Weights of a small GPT-style language model, trained from scratch on English Wikipedia.
Size: 13 layers, width 128, 4 heads of 32, MLP 256 squared leaky ReLU, vocabulary 512, 1.9M parameters.
Training: a variant of Muon for these matrices, 108M tokens.
Each number is 200 + 30 x the weight over its row's rms, rounded and kept within 0 to 999. Layers, rows and columns count from 0. The size before them is the row's rms in percent of the matrix's.

# layer 9 MLP up, 256x128, rms 0.142, rows 208-220, columns 0-127
102,195,208,165,192,187,184,190,169,174,177,197,226,182,157,126,212,174,203,127,241,256,217,173,202,156,178,167,248,212,188,265,196,146,242,166,195,196,171,180,255,154,211,159,217,190,156,199,166,236,214,211,232,207,232,226,190,154,250,227,166,189,189,181,224,215,223,208,241,167,192,160,156,174,199,159,192,189,220,163,222,184,252,192,183,201,202,175,175,194,167,235,249,221,197,215,206,228,208,184,266,216,233,206,183,220,182,189,246,255,177,239,205,189,147,242,226,195,218,216,215,205,226,185,219,253,236,172,164
105,137,205,160,187,223,171,191,250,176,270,193,220,232,194,216,203,176,193,213,181,202,182,203,158,186,214,208,242,168,210,241,172,195,207,209,212,210,182,211,177,194,152,193,219,184,97,263,219,183,167,174,230,201,199,233,222,191,259,192,178,154,232,173,224,215,192,235,199,205,212,240,224,209,216,189,211,221,221,195,239,240,248,200,140,183,200,214,170,217,203,221,174,167,185,274,207,213,186,206,257,223,152,247,138,238,225,176,180,184,266,142,210,205,176,191,211,192,190,184,241,195,176,196,149,198,165,168,170
100,188,230,197,184,170,177,204,211,254,181,182,225,189,240,233,191,232,237,178,186,192,214,223,234,169,167,231,160,205,203,171,231,226,176,227,219,233,207,208,245,213,199,232,215,250,201,191,229,230,211,177,232,184,163,223,198,186,211,248,210,205,196,193,230,239,273,210,211,238,153,249,238,278,204,188,195,156,180,202,184,202,214,183,242,200,212,174,202,182,208,217,225,167,271,269,233,151,214,174,146,238,198,176,215,212,235,237,223,164,229,245,199,252,169,257,136,165,172,178,197,166,188,143,193,205,217,173,198
097,160,189,240,191,161,211,168,205,174,169,200,172,220,156,180,235,257,169,204,227,205,151,251,134,158,166,224,262,194,201,242,198,246,220,169,175,199,233,243,177,203,237,237,151,192,187,206,197,193,206,241,225,208,167,202,208,219,209,217,200,231,153,195,179,229,170,165,177,162,154,135,224,140,218,252,194,237,232,193,235,184,175,167,174,230,206,176,149,221,229,218,182,163,237,222,222,204,170,199,236,170,160,196,152,223,158,238,193,185,193,218,227,195,241,200,215,184,194,233,154,239,208,234,185,220,158,187,226
105,194,213,199,251,240,226,134,186,198,244,199,182,223,178,181,175,235,187,205,169,215,166,221,222,206,129,186,213,179,178,152,209,237,157,196,204,160,242,236,173,188,215,204,217,238,259,171,172,124,174,218,252,159,225,255,190,166,199,188,195,152,224,194,162,165,210,218,187,210,184,176,200,233,122,183,201,191,174,213,169,252,182,210,238,178,248,166,185,135,253,214,207,222,165,260,191,246,195,190,193,212,176,172,236,229,155,152,202,167,196,183,208,229,215,193,229,186,218,195,171,174,189,209,231,219,185,213,213
100,193,244,174,222,197,210,220,194,210,186,149,177,210,211,223,132,195,181,201,178,195,142,194,207,185,202,195,196,214,204,203,161,188,204,219,169,227,225,232,239,158,188,275,221,192,235,235,173,198,161,202,189,250,194,192,192,247,197,148,199,183,162,192,208,148,208,200,168,169,124,234,213,212,173,130,221,209,187,213,181,175,210,189,231,193,242,213,176,219,189,298,215,184,162,217,269,158,269,229,193,196,238,194,144,152,197,206,191,223,179,205,176,265,210,180,192,214,183,169,203,191,176,227,220,187,213,157,152
104,217,183,234,177,182,218,213,220,219,192,192,211,224,271,191,222,181,198,140,185,225,174,232,218,239,231,182,127,235,194,163,177,217,190,228,155,176,173,187,166,246,219,224,169,198,143,190,152,224,238,224,200,197,204,194,194,205,206,136,215,185,212,171,226,207,154,199,215,176,207,197,272,213,192,224,171,195,233,188,196,142,193,192,191,208,171,193,218,167,171,177,196,214,142,207,192,153,191,178,222,250,168,168,195,202,139,191,217,189,246,211,184,224,222,229,196,178,227,148,225,223,199,128,206,201,86,193,221
096,134,167,164,236,215,156,204,221,170,179,198,224,200,224,222,218,209,184,192,220,162,212,226,179,204,231,248,157,210,166,208,137,183,171,221,232,159,188,215,220,158,232,226,154,170,235,214,219,196,182,187,233,231,198,189,267,181,239,209,176,155,186,192,161,184,179,161,142,176,200,184,259,205,162,196,175,207,179,281,213,187,270,243,167,187,183,158,187,187,185,194,188,225,170,262,209,189,173,205,241,175,209,165,175,145,169,211,198,204,196,207,234,146,214,155,188,170,266,190,196,168,195,204,242,187,203,175,188
104,218,222,206,215,198,191,177,204,170,218,213,197,160,196,199,146,195,164,248,138,238,170,184,186,144,215,162,197,253,237,227,186,159,216,185,211,181,240,224,213,174,201,204,228,261,199,159,169,197,235,223,195,234,188,192,222,210,200,209,178,219,203,169,155,208,241,209,215,229,153,157,222,154,201,192,195,201,174,189,211,160,200,264,193,282,186,241,198,190,193,274,193,202,238,257,144,171,180,168,199,212,175,232,147,226,206,185,191,178,159,178,210,163,186,180,186,149,225,211,268,226,224,235,151,166,174,219,172
098,132,207,171,247,194,226,241,163,211,242,117,218,210,179,201,190,194,181,214,132,236,193,206,195,287,178,213,204,231,206,175,216,154,185,198,214,167,273,190,200,198,175,186,185,206,219,207,213,187,219,238,212,228,185,219,228,236,196,180,223,196,215,254,167,214,167,151,188,163,169,235,150,253,240,207,225,222,183,204,219,178,208,252,237,219,215,219,194,221,213,202,207,202,182,181,158,199,227,186,192,220,279,233,209,193,199,204,203,175,177,240,134,154,197,223,196,142,220,207,201,252,139,211,164,183,202,204,183
089,235,165,220,198,214,179,253,178,193,170,208,230,228,156,184,201,168,206,177,177,207,212,241,177,188,184,191,221,159,214,193,218,214,217,146,191,155,228,219,211,218,186,150,164,145,213,193,203,206,219,166,224,173,148,228,202,199,165,144,165,262,225,227,247,232,163,212,256,228,133,207,201,171,177,195,201,204,192,214,224,184,267,246,150,195,162,157,267,242,182,178,247,238,205,168,184,195,136,229,196,204,201,135,182,196,157,173,195,198,222,210,215,199,190,208,176,212,216,145,196,189,164,141,240,201,185,212,186
104,171,138,192,220,215,178,208,217,247,238,179,203,168,194,233,189,173,169,241,225,189,214,201,174,142,160,245,207,235,214,183,174,225,165,184,240,187,242,249,213,209,171,211,221,244,183,173,162,224,229,164,200,227,206,150,191,203,265,226,209,233,180,192,140,178,178,211,195,222,195,209,198,174,165,173,183,165,216,219,189,174,213,125,221,162,180,179,164,167,221,162,206,190,212,209,181,197,188,189,211,236,216,193,171,201,208,145,213,182,166,137,198,180,238,225,255,204,157,262,132,168,264,224,236,185,201,242,230
112,202,191,217,203,153,205,248,185,184,248,228,207,244,155,220,261,233,201,172,210,190,158,184,221,171,207,227,209,196,204,181,198,176,242,182,232,168,171,233,158,141,241,227,210,189,196,174,269,201,199,255,204,161,201,197,200,227,215,183,187,161,175,187,213,216,206,131,232,204,269,217,204,207,231,242,209,154,151,233,178,225,215,197,191,206,203,197,171,243,245,238,151,245,212,216,198,234,266,185,143,256,153,216,187,191,200,207,178,165,172,198,169,186,169,194,201,197,188,182,159,244,198,249,256,171,175,199,179
# layer 9 MLP down (transposed), 256x128, rms 0.216, rows 208-220, columns 0-127
104,183,188,244,125,271,204,208,164,211,229,197,178,184,199,233,213,185,227,204,212,195,232,209,231,202,212,210,209,243,231,222,237,188,246,255,203,163,170,190,194,198,191,225,154,190,158,183,187,159,240,259,205,151,231,227,195,225,218,152,188,178,193,215,209,213,166,226,153,221,218,189,211,207,186,171,211,177,259,226,235,162,208,165,174,184,243,191,197,179,193,192,170,185,266,201,207,192,156,221,183,202,201,159,173,167,177,228,177,212,161,206,146,185,203,198,124,175,182,221,224,180,171,159,197,305,162,212,162
105,235,217,176,218,161,196,220,166,187,150,179,195,237,193,212,182,206,158,250,182,217,206,209,211,249,168,190,177,149,229,220,149,179,216,180,204,132,197,235,188,180,255,217,222,220,206,220,233,186,197,225,173,178,225,212,212,239,242,148,214,174,188,202,223,210,209,247,167,181,207,174,189,218,199,186,203,185,178,219,211,192,224,94,187,146,210,180,184,181,222,213,286,223,186,210,222,230,212,210,243,179,204,204,195,167,199,126,263,200,265,177,212,194,183,179,219,238,138,168,187,261,184,223,184,191,204,163,176
096,194,222,234,243,235,206,240,170,231,182,245,193,153,197,197,156,171,101,229,205,240,216,180,244,196,228,229,195,206,181,197,189,208,277,160,215,166,222,228,204,211,216,235,180,202,200,203,209,165,193,179,199,185,266,222,170,198,179,223,231,200,162,154,182,186,146,232,211,216,239,181,167,153,190,258,209,175,205,214,188,154,141,165,202,175,196,203,185,236,187,180,153,188,189,176,198,174,207,156,196,229,208,206,201,221,187,156,215,207,156,219,226,142,181,184,205,166,184,211,107,211,209,165,183,157,220,220,246
101,231,191,169,223,204,235,240,154,238,219,205,197,195,272,220,215,180,229,271,223,225,145,198,161,247,177,219,232,136,244,238,234,212,231,250,225,255,211,214,219,200,220,184,209,240,169,189,172,185,170,176,221,164,149,228,187,162,203,168,188,177,203,153,219,145,199,220,153,182,205,195,150,175,150,184,201,182,218,176,243,185,228,201,141,203,173,174,223,165,228,144,215,238,210,189,223,166,219,237,220,200,179,180,207,198,203,235,169,202,218,201,215,127,181,183,178,183,170,191,183,217,201,156,203,203,196,245,158
111,209,208,187,195,220,189,222,235,181,230,215,232,191,222,205,213,215,207,142,194,194,222,169,191,138,234,211,236,206,147,210,253,206,194,185,217,211,142,201,174,177,155,223,242,208,218,221,197,206,187,223,171,181,232,230,207,141,246,168,129,184,202,214,203,194,226,208,180,209,274,224,212,250,180,213,241,194,195,172,166,176,196,200,265,211,195,269,157,141,258,191,158,205,190,234,174,189,175,228,196,241,172,204,217,208,181,86,196,170,235,180,193,180,190,232,180,210,207,213,215,197,209,258,194,232,162,180,206
096,188,201,212,158,182,189,154,186,233,181,193,257,261,186,226,199,222,146,206,214,207,264,172,153,197,226,215,207,131,176,182,197,192,190,205,213,204,234,268,187,187,282,193,173,177,244,173,149,166,158,231,183,191,185,228,146,188,147,211,174,208,152,233,175,177,188,228,195,210,221,196,167,172,204,194,210,190,209,190,149,229,136,183,216,228,193,229,191,185,244,210,190,181,146,155,197,180,212,195,188,194,218,165,198,205,215,160,132,168,157,198,226,217,227,212,203,213,202,172,199,227,212,260,218,228,215,219,273
102,231,203,198,186,178,176,197,213,158,226,240,227,178,231,169,195,170,207,254,265,210,205,172,92,266,210,190,184,229,168,216,243,218,192,207,196,211,201,247,167,210,208,225,253,228,215,202,168,209,166,178,198,202,181,225,214,192,250,201,174,169,194,194,143,178,197,230,166,238,224,181,149,126,210,200,174,210,229,185,224,175,243,220,204,176,176,224,213,232,211,196,176,202,240,165,138,189,182,224,189,230,235,190,223,193,179,150,216,192,192,233,189,227,222,197,166,195,233,235,207,245,276,245,217,198,173,148,224
099,218,219,196,192,179,224,180,185,205,213,196,189,215,171,217,235,187,273,167,183,172,194,183,212,175,183,164,217,222,215,222,182,197,270,222,161,229,205,171,242,187,224,222,207,189,159,190,178,233,219,179,220,260,233,238,235,229,218,180,181,205,232,269,198,185,200,221,115,206,228,204,165,202,201,196,188,244,256,118,184,238,184,174,174,159,157,222,237,190,188,222,198,188,180,224,175,201,204,185,263,180,206,180,240,275,153,163,235,214,187,232,226,213,155,234,221,196,204,214,214,130,195,151,235,206,199,238,207
095,222,157,219,178,180,189,201,202,162,216,224,158,201,230,236,202,248,212,243,144,159,175,184,175,144,217,180,168,248,213,167,184,186,176,217,205,244,218,189,220,213,211,161,179,186,148,244,187,173,169,241,185,225,221,176,189,242,148,239,205,182,185,223,175,164,206,244,217,226,154,195,187,181,216,204,178,204,165,184,216,172,225,231,209,247,132,244,186,210,203,183,280,202,216,244,183,182,180,247,203,222,155,254,188,194,161,199,206,246,195,181,187,221,225,198,240,174,179,230,188,215,211,185,148,194,208,102,164
100,169,216,171,206,238,226,222,222,215,202,211,170,214,262,196,214,193,184,170,205,165,205,149,258,178,207,170,223,182,242,213,174,186,233,164,190,212,232,193,138,167,194,224,188,204,204,137,168,236,178,187,196,213,232,179,191,172,188,202,240,245,221,229,182,228,295,232,174,210,195,165,261,217,189,169,175,178,181,158,234,244,148,218,200,199,220,206,190,202,142,188,173,221,170,225,220,210,144,216,199,195,136,201,155,224,173,215,201,184,118,248,184,186,259,189,175,226,211,187,229,225,176,196,232,193,233,156,197
100,199,136,254,196,212,243,171,196,183,246,230,237,233,218,203,181,214,198,221,191,160,237,194,178,214,201,175,183,193,211,162,218,175,222,225,224,224,203,157,214,244,218,219,173,195,178,219,144,202,216,173,180,159,212,198,210,189,221,212,219,149,227,230,178,153,213,243,173,220,237,146,207,243,264,227,180,198,254,224,198,206,189,117,178,206,177,170,189,163,226,231,249,234,193,212,213,208,189,206,220,142,213,268,154,266,241,293,208,212,188,180,166,197,202,228,195,208,242,161,164,193,203,182,209,185,208,200,191
097,191,191,219,174,212,129,204,125,244,202,204,198,264,207,204,199,217,157,240,216,203,226,252,190,217,190,221,161,261,220,208,249,228,186,215,194,180,202,226,187,194,143,222,242,175,220,227,174,220,145,240,151,198,181,201,185,189,224,192,202,191,224,195,187,213,197,194,191,249,220,188,227,216,222,186,199,150,224,152,247,194,189,186,195,201,204,196,179,222,241,192,157,174,177,198,169,171,201,209,128,228,200,234,198,155,218,169,124,263,145,206,151,232,227,209,222,218,208,202,159,210,217,205,291,232,203,213,203
104,126,262,111,263,219,205,240,214,217,186,173,183,191,237,221,221,182,239,199,218,187,176,176,147,196,203,205,200,185,185,208,181,234,196,192,194,184,186,252,162,186,224,201,190,197,231,148,203,183,219,212,225,213,189,202,133,263,199,216,205,202,182,200,206,216,250,158,263,219,206,210,224,230,238,267,186,200,185,194,272,201,213,227,184,185,192,243,179,171,217,253,188,190,214,224,168,214,228,212,193,193,172,292,166,220,178,205,166,236,194,223,205,245,245,189,182,207,182,193,231,201,204,206,269,208,171,228,208